Weights of a small transformer language model: vocabulary 4478, 6879 steps.
Each number is 128 + 32 x the weight over its row's rms, rounded and kept within 0 to 255. Layers, rows and columns count from 0. The size above them is the row's rms in percent of the matrix's.

# layer 11 attention value, 64x64, rms 0.163, rows 36-63, columns 0-63
size [101  91  97 100  93 109  93 106 122 104 101  97  94  93 100 108 113 100  91 106  96 103  91  89  93 114  96 111]
[[129 111 104 148 103  85 107 116 184 106 214 161  84 163 135 139 184  93 165 182 174 101  73 140 100 124 106 126  64 152 151 157 114 151 120 149 103 103 160  54 137 105 174  92 106 148 114 150 149 118 114 116 117 104 175  86 144 105 162  99 159 119 126 123]
 [111  67  91  47 127 126 176 148 149 113 100 112 122 125 122 112 162  95 128 160 130 136 161 147  87 104  64 177 109 103 155 143 183 193 151  95  67 162 148 187 118 139 139 126 139 115 140 128 136 162 128 138 168  72  67 139 144 132 102 164 109 125 172 107]
 [110  99 117 119 191 127 102 150 135 170 178 145 125 141 185 136 112  86  77 126 152 132 140 140 134  84 139 107 167 131 109  93 122  86 177  54 175 130 166  85  89 103 110  78 153 178 138  99 169 154 165 106  73 114 136 105 113 101 102 134 164 163 183 122]
 [ 94  68 192 134 121  68 135 146 119 125 134 140  81 139 113 170  88 117 133 131  76 124 167 193 118  95  97 147 128 152 101 138 138  86 126 124  93 110 121 116  55 170  86 186 203 164 135 199 130 132 130 161 116 117 168 130 116 128 124 138 118 106 160  93]
 [146 135  73 125 155 155  61 136 204 122 152 117 197 132 111 122 141 102 109 112 192 108 106 174 144 127 122 197 154  94 161  81 129 106  96 138 105  80 120 112  79 172 139 130 158 154 124 132 130 151 157 156 132  80  88 166 109 123  94 133  93  62 115 134]
 [133  54 100 121 109 128 118 119  94  80 155 112 104 150 151 127 163 162 119  97 164 186  95 153  52 145 143 158 117 136 126 134 104  78 109 138 113 111 145 165 101 175  75 103 137 140 178  95 115 122 147 158  91 180 128 162 204 115 176 154 128 136 111  67]
 [160 157 132 173  74 136 108  63 125 124 185 154 137 129  46 136  85 154 190 169 120  86 130 170 108 153 166 139 155  86 160  60 120 179 131 117 105  82 111  96 124 129 116  80 160 113 137 124 182 122  88 131 152 120 102 173 106 135 156 138 105 133 132 139]
 [166  91 139  97 131 145 120 168  52  84  96 137  97 123  76 183 144 115  93  90 135 117 113 132 128  97 131 151  97 101 141 185  82 102 149 131 163 179 152 105 134 132 111 159 103 126 171  89 172 157 146 145 102 115 178 209  93 159  75 147 123 172 119 135]
 [119 104 113 104  82 168  88 108 182 104 129 100 129 138 113  66 117 125 123 144 150 162 198  90 151 109 107 153 221  93  89 116 127 120 101 140  97 161 106 123 155  91 105 169 154  95 112 185 158 106  84  85 151 114 147 167 145 135 162 116 116 129 169 190]
 [133 139 121 131 160  83 142 170 142 103  80 102 123 130  65  80 191 176 128 167 212  99 140 138 143 155 120 195 144 118 162 109 142  99 167  67 150 183 126 108 137 165  78 123 160 136  56 108 129 134 110 127 143 109 106 116 118 109 110 134 126  78 107 104]
 [113  83 154 171 127 124 140 169 105 132 102 106 127 152 158 158  97 103 111  72 146  87 193 208 163  65  83 150 140 120 129  75 136 100 150 134 169  80 107 145 115  76 174 137 141 141 119 114  89 108 138  98 192 101 129  98 181 117 143 150 115 156 131 168]
 [113  98 110 177  90 112 137 151 204 133  91 118 133  85 177 117 140 142 106 147 133 154 135 128 229 136 142 100 123 138 130  77  94 155 164 189  94 182 174 135  84  92  94  87 113 115 128 114 127 110 117 142  92 106 114 125 109  85 163 166 162 113 157  80]
 [141 158  73 141 164 117 155 157 125  98 144 141 132  96 111 147 110  72 137 126 109 116 145 112 126 156 130 143 131 194  95 222 114  97 174  98 107 116 127 138 143 121 168 107  72 170 115 191 150 133  93 164 107 108  76 149 145  71 145 101 175 134  54 126]
 [139  82 140 143 144 187 155 162  91 122 109 125  93 175  59 113 164 157 111 139  53 157 178 120 153 124 161 122  94 132 148 103 148  73 173 125 140  77 126 122 116 145 156 154  69 170 154 139 146 104 165 120  88  67 157 160 136 130 149  96 143  87  95  90]
 [160 187 124 105 116 149 155 136 134 137 117 131 127 155 105 121 140 149 151 118 132 202 115  69 222 165 116 179 186 126 127 142 125 141  73  86 134 156 130 116 136  94 117 112 106 137 155  88  99 110 146 115  69  39 112 153 121 169 157 103  92  87 139 126]
 [ 98 128  91 148 111  98 134 123  96  96 147 184  93 159 134 147 127 163 164 119 104 132 168 107 133 127 165 125 147 133 130 102 110 172 130 139 175 144 180 144  60  45 168 156 138 158 148  83 157 171  71 120  82 197 101 102 117 169 102 129 117 101 102  79]
 [130 116 187  92 112 113 120 125 133 154 155 142 133 162 193 125 189 131 123  91   0 126 101 132 115 151 153 122 135  88 149 168 161 122 141 167 101 152 175  87  81  87 104  76 142 121 109 100 172 100 109 125 160  90 126 143 127 134 143 142 116 162 116 105]
 [170 171 144 103 139 142 135 194 170 159 192 133  74 120 162 121  89  91 140  67  92 115 174 146 117 169 152  96  58  63  98 151 130 152 142 145  94 146 168 139 149 140 108 107 139 134  91 112 120  96  93 148 119  94 167 159 169  83 105 152 122  91 103 137]
 [184 115 101 115 105 155 175 145 140 144 115 134  66 107 118 129 113 186 120 101 202 136  95  94 138 130 102 121 150 140 194 147 157 119 135 144 178 132 134 169  60 148 131 116 121  83 163  98 104 161 206 129  77 126 146 125 129  74 120  85 114  90  82 122]
 [131 159  93  72 157 136 142  87  41 115  74  58 143 155 195 115 137 177  96 149 129  83 171 152 151 139 114 111 127 112 180 169 160 112 171 123 134 125 117 147  92 144 154 112 126 158 164 104 124 120 175  69  98 111 103 120 122  68 158 118 147 143 138 124]
 [158 112 119 119 100 130  95  89 145 151  56 102 109 139 154 174  60 153 161 153  90 199 141 119 149 130 146 134 109  57  66 116 148  74 152 141 110 160  94 110 132 143 159 132 124  65 124 160 156 132  75 143 148 176 158 120 131 114 140 167 185 151 101 124]
 [184 129 164 105 135 117 109 111  82 153 184 154 129 125 173 102 107 104 144 140 158 152 173 118 155  87 118 169  65 113 117 151 124 142 125  82 135 132  62 102 120  39 103 138 154 123 135 109 113 120 176 151  74 166 107 145 110 136 188 151 100 142  70 174]
 [ 84 139 131 130 168 121  79 142 148 108  90 170 113 154 164 130  56 150 103 153 141 118 114 146 125  63 141 157 108 127 169 135 113 108 137 106 138 133  97 123 185 192 110 131  93 123 144 100 130 168  60 178  47 138 134  98 158 150 194  81 128  97 148 118]
 [151  70 122  88 148 128  57 142  91  56 118 138 147 126 138 213  99 114 133 104 140 128 128  69 181 134 130 213  77  77 130 108 169 189  92 149 120 163 181 123 129 172 101 129 131 128 127 126 135 114 125 104 161 136 159 145 112 125 117 102 109 139 139 142]
 [106 118 142 149 107 117 154 100 113 107 102 129 108 128 190 158  70 175 106  97 161 140 152 189 104 160 119 110 117 118 116  95 125 171  77 188 122 116 119 130 111 101 161 146  93 180  95 183  87 131 129 134 128 119 165 198 171  57  71 133 134 116  80 110]
 [156 176  84 114 149 147 111 144 113 149 177 101 149 156 169  70 143 123 135 114 111 157 184  63 174 138 116 103  78 104 138 136 113 148 139 113 120 167 187  85 103 104 151  75 118 162 121 135 104 158  94  97 114  78 156 157  71 161 130  80 193 147 104 121]
 [125  67 151 136 222 135 138 153 141 170 113 126 141 152 103 147 120 169  84 202 145 106  99  84 114 106 129 165 172  89 134 171 116 108 101 126 126  74 137 111 172 126 104 144 139  79  95 152  99 113 107 135  55  94 130 180  86 118 170 145 119 117 129 161]
 [113 209  90 121 206 168 124 132 160 126 135 119 152 114 110 147 169 113 125 173 136 168 130 144 113 140  42 131 143 126  67 106 116 181 105 129 141  57 108 131 125 131 146 191 180  88 147 172 114  81 119  96 150 136 102 107 118  89 108 111 106 114 129 105]]
# layer 11 attention output (transposed), 64x64, rms 0.139, rows 36-63, columns 0-63
size [116  90 101  87  91 103  89 110 111 106  93 100  94 101 105 114 120 112  91 107  89  94 101  97 101 104  96 122]
[[ 67 136 196 164 128 116 115  89  76 157 107 102 171 142 104 154 171 170 109 111 139 156 124  62 120 120 103 154 109  91  75 105 113 129 159 131 176 129 109 166 122 191 130  79 104 109 147 114 123  95 150 208 154 133  95 117 167 110 148 123  71 147 151 152]
 [ 71 135 203 139 169 110 105 116 123 102  89 127 124 184 118 116  96  98 154 190 149 100 124 139 166 113 115  73 156 156 125 127  77 152 155 152 111 168 181 133  80 158  89 170  76 123  67 151 114 114 169 139 157 108 121 108 123 160 132 101 149  61 126 154]
 [126  81 114 134 140 118 170 117 118 103 123 172 117 135 114 186 154 128 206  95  94  82 138 127 122  84 120 209 123 136  36 121 101 130 114 104 166 122  87 161 138  87 159 161 180 122  83 110 133 177 144 156 154 111 145 119 181 108  87 107 158 119 127 110]
 [112 134 179 152 154  74 125 113 133 164 122 213 130 106 123  95 141 139 153 129 118 160 115 120 152 119 146  71 124 159 142 120 114 167  91 123  79 146 113 122 104 124 106 166 142  85  97 120  78  94  81 124 157 108 129 158 135  87 125 105 129 221 222 103]
 [139 177 180  59 123 171 153  79 129  80 151 112 105 168  63 106 101 146 126 150 154 103 184 116 129 134  80 169 117 134 129 107  89 173 184 121 159  45 100 122 153 110 157  98 127 119 103 169 130 165 151 140 138 128 148  94 169 123 132 138  69 128 126 107]
 [132  99 174 125  53 146 124 116 116 184 122  82 168 110 145 141 133  74  84 194 131 112 158 118 143 154 118 143 168 118 122 124 113 147 121 184  87  97 120  94 165  62 145 161 119 141 181 176  92 124  87 197 110  79 130 125 104 120 112 100 110 153 146 165]
 [ 95  69 144 102 126 139 119  86 106 134 130 156 107 124 112 132 119 165  68  38 120 179 154 152 125 105 117  45 121 140 148 154 130 154 181 145 114 177 121 171 169  99 112 120 145 119 129 134 128 132 209 152 154 157 191 102 123  96 141 133  64 114 126 130]
 [126 110 158  62 145 144 172 129 150 102 129 116 136 113 147 147 187 137 154 144 195 124 113  92 137 139 198  81 142 139 109 137 127 119 117 168 122 130 157  78 119  87 109 112 142 127 135 126  87 128  70 103  85 120  86 166 189 163 124  50 185 143  68 141]
 [132 144 132 201 138 147 124 168 143 101  58 125 126 146 102 111  25 112 116 119 146 118 128 102 112  81 140 120 183 132 173 154 111 111 181 123 156 156 205 144 111 112 131 131 140 115 140  73  77 136 134  92 164 141 127  91 136 107 162 184 101 149  90 106]
 [183 179  74  69 141 164 135  86 132  91 143  97 113 143 125 102 133 122 129 126 109  78 109 173 116  51 142  95 165 149 129 102 149 225 144 155 163 118 114 162 132 114 108 104  63 148 123 158  98 115 136 193 131 151 162 141 121  84 120 108 118 160 141 135]
 [ 83 105 120  79 115 164 197  66 148 119 125 110 116 156 104 121  93 139 129 141 105 140 127 130 147 148 133 154  95 132 128 134 117 152 175 108 123 193 105  92 144 145  95 144 148  70 136 110 195  84  73  85 158  95 141 124 141 131 101 118 202 216 137 128]
 [105 142 208 155  74 142 116 159 110 149 155  90  98 193 118 151 102 115 167 114  88  87 136 150 130  61  88 140 137 101 117 160 186 105 155 120  75 117 126 130  97 141 106  90 184 122 138 117 159  95 127 157 117 144 167 153 126 157  70 171 164 115  75 130]
 [121 127 157 169 122 182  61  79 143 138  99 137  92 159 132 144 168 119  87 150 129 169 176 179 137 134 129 140 126 122  34  56 182 116 119 119 196 153 129 138 113 155 101 117  96 121 145 156 144 113  99 131 113  65 108 135 121 127 154 153  76 130  95 156]
 [133 140 133 138 117  91 114 122 158 117 166 148 109  90 138 213 115 113 117 144 185 138 142 102 171 171 147  31 164  59 111  88 150 113 133 136 122 140 116 123 148 122 105 131 105 132 176 116 141 155  57 124 179  91 111 150  94  91 138 123 146 188 140  77]
 [163 185 133 120 132 151 100 177 172 100 112 127  64 142 122 162  84 144 163 102 129  94  63 112  93 130 130 119 154 117 137  83 186 151 146 157 127  82 151 106 177 115 138 162 114 183 161 176 175 149 152 118 115 120  80  91  96  70 132 158 121 101 102  81]
 [142  83  97 104  88 126 110 136  71 168 147  70 204 142 174 100 106 136 171 107 146 115 128 148 149 129 171 141 107 128  67 143 173 129 109 114 108  69 120 104 113 130  69 138 213 130 163 126 143 117 201 156 156  63 143 130 127 108 129 137 138 119 130 127]
 [ 91  89 188 148 143  73 103  89 139 159 117  98 195 126 106 199 138 110 162  94  79  92 161 156 170  59 122 132 118 132 123 156 120  98 175 124  95 104 115 136 123 158  92  95 131 106 161 127 145 148 153  94 113 180  92 163 183 141 113 136 128 102 174  97]
 [175 139 144 183 138 130 110  55 130 145 119 151 113 152 121 104 174 138 186 177 124 161 149 127 183  77  86 100 133  98 157 145 134  58 148 127 120 145 124  98 118 101 163 123  83 118 134  97 145  73 161 101 109 115 128 170 179 127  86 135  82  86 186  91]
 [206 149  97  76 113 150 161 175 160 133 134  73  77 135 168 138 101 149 157 154 162 119  86 135  66 191  99 116 154 124 113  88 168  93 154 143  94  66 122 113 107 114 175 128 104 126 154 147 112 164 139 153 139 105  73 148 115 106  85  98 132 125 161 162]
 [159 105 141 109 123 147  68 148 151 106 116 114 129 113 111 122 125 129 144  66 133 122 136 165 139 150 154 100 199 116  70  82 125 112 142  74 123 130 153 162 114 150  82 172  83 133 142 150 191 206  70 133 133 125 113  85 141 171  76 108 168 129 188 106]
 [127 140 115 200 145  89  99 148 154 153 112 106  92 136 118 119 144 133 122 108 149 103 141 162 157 133 181 108 160  29 160 131 175 146  78  96  63 144 126 128 102  77 175 112 117 159 144  73 108 118 170  98 148 125 131 107 174 143 119 155 103 172  71 152]
 [134 118 144 115 116  77 106 100 178 128  80 115  87  67 150  94 131 110 158  77 176 131  86 149 129 108 149 182 188 115  74 182 108  96 141 164 159 101 104  46 167 167 132 167 136 131 160 153 124 121 123 126 168 148 112 113 156 153  97 136  87 160 161 111]
 [ 85 161  92 122 147 185 109 150 113 179 124 105 163 113 112 169 131 160 116 124 167 121 133  99 112 151 116 147 167  89 146 120 119 146  97 120 140  58  50 125 188 114 161  82 166 108 124 168  84  98 103 135 201  88 131  83 138 193 132 121  93 147 113 133]
 [ 58 120 141 148 136 111 162  88 149 102 105 117 136 136 146 107 138 133 230 129 163 124 139 118  72 184 127 119 150 158 195 109 131 107 103 182 125  84 188 115 136  85  93  78 131 174  98 151 164 131 112  91 121 144 105  98 145 129 121  98  76 161 121 158]
 [145 173 142 164  52 142 113 110 128  97 164 107 185 134 107  97 168 115  95  95 143 152 148 133 125 182 106 188 103  69 145 166 141 116 170 122  82 101 193 106 130 122 110 119 138  80 111 163 140 131 115 115 101  89 114 104 152 105 101 125 201 152 174  79]
 [194  98 154 156 148  93  74 103 120 137 157 120 133 132 120 135 138 134 233 104 138 129 135 117 124  81 114 173 124  85  77  48 186 137 116 144 157 139 140 176 169 118 118 110  93 137 156 153 167 141 145  94 104 128 149 104 165 117  91 119 125 112  82  76]
 [101 173 121  82 127 166 113 128 162 112 124 138  77 104 160 138 155  70 131  79  99  88  98  73 141 127 142 118 157 109 142  65 102 155 145 135 169 126 152 116 126 132 150 105  91  81 114 148 101 224 126 127 204 106 199 153 151 127 145 164 106 149 114 130]
 [ 97 163 119 119  99 180 150 154  77 115 203 120 102  65 102 113  70 128 116 127 111 139 113  95 120 127 128 136  86 106 126  98 117 158 157  73 158 122 210  99 113 175 143 176  75 121  94 127 135 162 211 117 127 133 162 119 137 143 178 105 118 135 151 143]]
# layer 11 MLP up, 256x64, rms 0.233, rows 0-24, columns 0-63
size [ 83 103  81 108  93 107 106 102 102  79 115 108  97  92 114 116  99 104 115  93 102 128  94 112 100]
[[113 184 128 107 122 112 160  94 165 138 127 127 162 152  94 171 152 140  75 133  70  95  62  96 116 154 146  83 176 141 154 106 178 155  93 123 127 157  89 135 159 124 120 180 172 212 109 137  95 110  78 107 157 105 154 107 123 143  93  63 113 122 133 133]
 [124 152 116 138 154  79 103  97  93 153 121 146  98 104 155 157 131 198 105  69 119  72 146 142 121 176 177 124 181 142 142  53  87 142 112 157 127 199 149 102 142 118 136  96 107 119  98 144 117 135 129 156 154  64 170 108 160 140  90 126 149  99  96 186]
 [128 119 127 102 124 135 109 127 144 144 156  86 106 182 142 112 142  97  84 234 161 156 145 128 131 111 101 139 153 138 155 126 141 134 122  70 154  91  94  77  87 165 147  94 119 149 136 127 114  86 210 129 152 108 158  78 130 175 190 144  92  73 113 127]
 [127 112 115 151  72 107 206 154 149 146 114 112 119 106 181  80 169 126  97 200 144 145 123 118 137 100  94 118 102  84 161 126  88  81 146 133 144 173 160 117 186 103 115  79 104 158 182 101 111  66 100 141 123 110 103 112 153 118 113 139 172 111 102 186]
 [178 163 113 106 129 156  84 113 116 119 179 108 143 107 111 120 169 118  99 130 141 119 165  95 141 126 124 159 132 174 142  68 137 118 102 123  97 106 147  68 134 215 174 148  82 122 126 115 172  64 194 127 107  98 166  90 137 136  68 162  79 144 139 107]
 [156  94 137 131 141 184 106 138 130 107 120  88 135 137  87  72  75 129 104 150  99 105 119  97 130 171 109 109 137 140  91 106 115 141 131 122 116 189 236 129 147 129 186 118  96  97 111 150 147 143 115  84 173 148 185 138  96 177 151  59 105 129 103 159]
 [ 65 154 136  87  91 105 123 158 190 144 156 128 107 135  99 181 143 161 128 144 135 121 119 148 147 156 144  83  83 158 146 157 120  90 144 137 163 127 167 178 135  71 117  77  89 160 139 113 102 106 158 168  42  93 182 116  68 148 161 105 117 113 143 129]
 [ 69 105 105 184 108 128 104 150 147 168 120 122 163 141 166 101  56 147 142 132  48  84 135 133 169 164 132 133 129 135 113 123 125 186 137 147  99 101 155 140  91 103 178 140 163  94  87 136  96 156  79  69 161 123 126 136 130 181  99 167 101 138 185 115]
 [124 152 103 142 182 152 187 108  44 118 119 144 132 114 100 159 111 130 108 102  59 126  66 148 131 134 163 145 140 157 112 118 105 134 131 148 146 174 161 154 150 151 159 148 100 172  92 107 116 117 117  85 112 161 189 118 190 118  94  61 107 122  61 130]
 [106 169 153 107 118 105 123 132 161 135 123 144 104  84 139 128  89 113 114 113  73  97  77 158  59 110 130  96 226 161 112 162 154  81 153 117 143 137 167 162 115 147 119 119 140 196 158 147 198 133  85 108 113 149 125 133  73 155 143  98 175 116 160 104]
 [120 154  99  68 150 148 140 154  53  82 114 119 106 146  92 185 143 147  88 164 114 120 132  96  72 104 145 130 134 164  84 144 137 101 180 137  96  99 130 113  94 121 143 134 122 149  90 141 171 128 146 149 142 183 122 101 213 212 132 143 143  90  99 120]
 [163 128  95 132 148  87 113 162 144 144 121  54 125 119  58 144 140 169 123 145  98 142  90 103 167 105 111 153 106 120 122 123  91 122  64 151 145 158 184 161 154 119 154 177  77 127 130 147 137  83 125 170  87 116 162  97  70 175 123 162 161 196 100 149]
 [ 67 141 122 148 143 116 104 183 124 163 126 130 195 103 132 146 166 172 115  60 144 140 134 120 109 137  74 169 142 130 111 185  63 108 147  78 193 131  82 148 120 146 124 117 154 106 138 156 106 164 105  91 169  89 120 111  84  66 171 128 133 110 117 158]
 [115 168 116 111  65 134 156  64  92 190 111 124 102 125 152 179  86 143  87 115 116 171 110  86  53 145 164 139 154 112 172  78 143 160 132 145 171 153 120 106  97 134 173 124 150 149 181 105 123 104 174  71 124 171 129 123 155 105 178 132  98 120 124 109]
 [110 110 101 139  83  26 124 150 162 137 148  89 166 145 103 155 120 143 159 145 133 133 125  64 177 137 108 171 138 127 123 119 128 197 102  87 128 113 116 115 141  53 106 128 116 181 113 144 129 156 119 152 209 193 126 111 152 116 136  90 101 126  92 136]
 [107 143  99 105 109  94 145 141 142 141  85 133  77  83 140 218 166 149 104 105 116 156  63  98 139 113  97 133 121 157 101 119 133 194 142 140  87 115 156 130  84 186 114 164 152 159 184  97 147 123 212  94  97  79 153 128 104 149 135 127 120 125 101 140]
 [ 93  99 183 151 156 132 141 120  95 127  98  92 168  82 184 168 121 130  84 118 117 140 138  97 127 151 101 130 118 122 133  98 110 115 145 113 135 100  92 142 180 153 202 133 144 122 157 157 164 163 153 131 108 149  88 144 204  83 103  60 145  72 150  60]
 [104 143 142 104  76 160 142  78 134 167 171 123 147  76 130 134  78 151 104  94 122 147 135 156 110 142 108 164 100 128 112  76 163 175 105 172  65  60 166 128  79 140 173 105 133 156 151 131  74 132 120 214 132 100 132 145 101 124 140  98 124 181 120 148]
 [138 135  92 133 104  71 127 152 162  97 164 117  73  85 122 164 174 170 108 137 165  65  87 157 115 180  94 150 162 139 147 132  86  99 135 146 100 128 138  69 148 100  84 137 110 102 154  89 134 139 141 118 112 100 205  99 193 145 116 165 113 160 130 175]
 [ 51 137  91 100 121 115 134 125  61  85 122 178 123 156 149 151 156 157 146 121 112 133 160 159 108 112  79 139 116 178 146 172  68  64 122 170 157 193 117 133  77 141 130 100 167 123 108 160  87 133 108 118 135 151 146 108 111 209 119 160 134 114  97 127]
 [164 160 123 172  97  82  95 149 110 124 178  76 144 110 151 141 191 129  91 137  70 175 120 150 101 157 110 132 150 174 145 150 131  78 118  97  77 138  59 136 129 118 131 123 175 127 113 172 106 154 128  67 116 131 126 174 132 132 126  97  81 124 212 134]
 [164 181 100 133  83 145  73 169 114 131 143 127  77 123 136 201 155 161  97  97 141 128 150 140 108 151 110 146 120 133 116  85 103 136 141 169 115 103 121 121 135 101 154 115 131 131 114 205 127 109 132 165  64 129 156 179 132 139  89 143 119  11 138 101]
 [ 79 169 126 133  90 148 162 145 132 101 144 121 134 149 153 141 154 119 130 155 115 140 101 128 134 112 111 142 143 163 101 167  95 109 142 141 119 117 109  49 113 110  80 136  53 106 165  97 131 158 213 147  74 143 141 107 117 207 118 192  86  71 136 164]
 [135 158 138 130  84 162  91 143 155 149 180  96 150 143 135 145 165  84 158 109  95 134  95  71 101 143  98 191  91 142  96 168 136 138 125 129 144  83 172 159 111 124 109  96  80  62 178 166  87 130 110 163 177 118 142 104  68 146  74 138 140 155 169 122]
 [130 167  96 131 107  41 156 174 148 137 123 116  62  97 130 123 101 144 131 110  78 142 155 133  81 143 111 154 124 163 138 137 126 186 157  64 130 117 104  99 132 142 153 140  94 179  94 129 144 154 185 127 150 118  99  98 117 117 112 170 230 123  95 109]]
# layer 11 MLP down (transposed), 256x64, rms 0.0615, rows 0-23, columns 0-63
size [ 88  99  94 105  90 109 109 109  99  83 109 106 112  90 111 117 100 102 123 106  95 128  92 115]
[[164 128 184 216 127 118 143  98 126 117 126 142 119 129 141 104 120 108 186 183 112 177  83  68  99 119 104 152 125 135 107 138 131 139 159  84 119 102 178  87 140 134 145 165  81  81 124 102 119  99 186 113  81 140 121 139 139 137 184 136 117  41 142 115]
 [138 168 180 123 131 127 167 148  85 139 116  71 176 138 124 104  90  26 121 187 152 176 130 119 128 135  55 160 122 105 159 130 101 119 107  84 140 106  71  84 167 119 133 152 156 149 142 120 131 122 147 160  47 153 126 162 128 110 137 157 150 136 143 122]
 [110 160 113 142 111 107  94 150 133  90 160 140 167  62 112 142 139 125 168  60 121 130 105 130 134 183 149 156  84 157 135 168 115 164 188 136 110 151 100 149 165 129 101 171 157 123 136 117 142 164  34  93  95 110  59 124 152  95  91 119 130 188 135 126]
 [130 140 144 132 139 183  62 122 122  73 148 157 119 117 157 120  91 172 114  41 108 104 112 106 142 167 102 128  85 110 148 110 129 125 175 130  96 121 103 141  92 143 100 112 129 111 117 142 146 147 204 133 226 181 146  92 129  82 136 192 115 121 127 129]
 [146 172 130 151 146 127  79 177 112 125 158  91 107 180 132 126 183 147 132 137 140  64 185 148 128 112 186  41 103 122 143 139 102 130 125 162  94 119  99 115 139 110 155 125 118 128  73  61 159  22 128 139 147 104 119 151 147 128 108 132 133 109 121 133]
 [199 178  28  94 149 127 106  93 119  99 108 126 103  77 168  93 135 147 103 184 134 111  87 105 131 145 116 108 130 129 163 112 145 160 153 119 149 101  97 142 174 116 172  87 110 137 138  86 151 131 168 118 109 143 178 159  94  82 190 167 102 134 144 134]
 [174  51 164 128 133 124  89 104 114  53 168 130 115 148 161 138 129 170 170 119 130 107 123 123 151 109 136  98 141 138  65  90 110 128  72 119 105 106  53 155 120 210 116 162 167 142 171 122 130 101 156 143 170 151  83 111 128 104 128 149 159 118 171 151]
 [146 172 108  98 132  70 166  85  93 126 118 187 103  98 126 157 144 138 127 114 204 144 108 138  79 152 132 108  93 121 133 128 139 191 105 200 185 129 137 145 193 104 126 127 107 135 127  78  96  82 146 181 140 105 123 147  87 130  77 108 121 141 143  79]
 [159 149 150 181 114 117 100  79  71  76 139 106 186 117 118 142 108 126 147 159 158 156 114  74 120 161 113 146 156 136 151 118 127 130 187  76 131 117 107 119 119 136 157 166 132  61  61 128 150 123  99  98 220 108 137 119 174 131  67 157 121 121 140 156]
 [148 111 167 116 153 116 129 155  66 173 125 109 149 200  66 108 170 108 126 122  74 100 176 128 187  99 136  90  43 105 114 149  85 191 129 149 155 133 123 118 148 136 109 148 171 126 138 132 128 119 167 169 122 138  81 105 173  91 134 126  83 124  95 141]
 [123 121  81 123 113 107 150 118 121 139 154 161  95 128 104 159 144 120 185 130 149 136 128 131 173 102 139 120 119  91 134  96 143 121 161 112  91  75 131 168 132 158 141 228  48 148 181 128 175 127  96  90  85 104 149 172 155  84 149 153  56 118 123  90]
 [151  99  87 108 129  84 145 157 182 108 110  63 128 178 128  97  95 111 104 148 197 101 169 178 155 140 153 197 147 101 102 153 140 107 110  89 119 123 103 175 168 135 141 188  78 158 111 121  58 109 144 127 103 133 134 110 120  82  93 142 122 112 160 161]
 [176 123 115  87 158 122 176 131 128 144 162  75  70 152 119 169 120 127 114 172 136  95 142 154 157 117 185  52  97 108 169  96 170 153  68 149  53 131 133 111 144 105 127  80 109 105 120 116 154 108 154 181  99 149 157 116 113 190  95  92 141 129 135 127]
 [137 106 131 141  87 137 115 103  87 189 121 170 177 115  95 115 131 128 211 134 137 162 129 161 128 163 160 135 155 125  96 105 122 130 117 127 110 137  85 138 135 126  94 149 155  69  98 174 156 136  52  77  61 111  94 152 169  86 123 115 182 101 182 138]
 [141 121 108 107 137 172 109 138 145  83 122  93  82 119  97  83 118 114 121 147 144 129  87 207 168 143 169 107  92 156 206 149 152 140 115 100 116 144 175  66  68 123 123 143 113 100 137 136 164 110  36 105 128 129 146 149 106 181 151 149 164 167 142 122]
 [175 156 114 145 192 139 100 103 141 162 111 138 163 140  86 122 165 103 159  88 159 151 125 192 164 117  98 106 102 120 115 201 153 132 135  53  77 116 103 133 119 123 107 189 133  90 127 158 151  88  96  71 139 158 128 100 120 171  91  91 120 141 151  81]
 [ 73 142 101 100 140 117 187  72 153 136 122  63 125 170 116 123  84 155 162  71 171 115 124 149  89 136 128 146  91 137 172 139 153 101 129 100 154 116 103 157 135 153 144 115 168 161 124 142  85 109  74 161  93 214 144  85 165  85 155 134 117 180 123 124]
 [114 159 107 112  58 184 120 133 146 104 102 151 151 192 149 130 173 164 103 126 141  88 116 143 119 126 139 106 164 128  77 107 105  94 145 121 159 172 195  52  87 163 139 185  88 149 117 108  98 133  87 179 137  64 116 134 123 101 110 173 132 132 133 106]
 [103 150 140 154 170 156 105 202 148 154 181 119 117 132 131 150  92  77  97 130 152 100 138 112 143  77 116 116 171 145 140 181 132 164  97  90 155 146 142 152  85  53  66 141 184 113 163  94 106 111 147 113  84 157 121  88 132  78 144 173 125 122  82 134]
 [193 125 129 103 131 113  87 178 128 225 198  83 124  78 119 122 144 102  89 124 135 128 159 134 128 171 161 140 126 126  98  88 128 134  89 140 100  93 119 145 127  92 103 142 127 134 167 167 213 108  94 107 166 105 168 160  82 100 106 122 153 105 124 102]
 [133 106 148 148 133  89 121  63 157  60 141  94  77  45 179 104  91 168 124 180 171 148 114 165 153 105 163 100 104 135  97 134 116 132 106 159 181 154 164 102 141 160 180 155 126 134  90 156 156 111 148 152 129 126 114 124 153  53 149 145 128  95 114 127]
 [122  56 100  98 130 180 160 167 204 141 109 111 170 135  92 129 121 180 166  81 103 125 129 168 163  87 132 111 125 128 101 139  94 126 127  88 162 192 118  89 114 155 119 132 131 114  91 127 100  80 126 136 183 160  66 130 137 133 188 148  78 153 129 112]
 [123 120 100 119 133  40 180  92 138  67 113 158 131 138  68 212 132 173 176 106 113 112 136 138 114 176 164 116  96  29 101 141 148 159 143 130 117 141 118 170 148 124  84  93 156 168 139 107 150 143 105 124 130 137 164 150 151 123 123 138  89 112 133 119]
 [116 113 135 106 134 125 126 132  80 179 157 138 142 124 120 128 156 135  98 143 147 163 164 179 136 127 146  49 209  99 161  86  99 150 132 114 130 174  79 105 163  68 169 132 139 130  60 154 174 171 135  82  76 120 128 116 133  68 151 112 102 102 147 110]]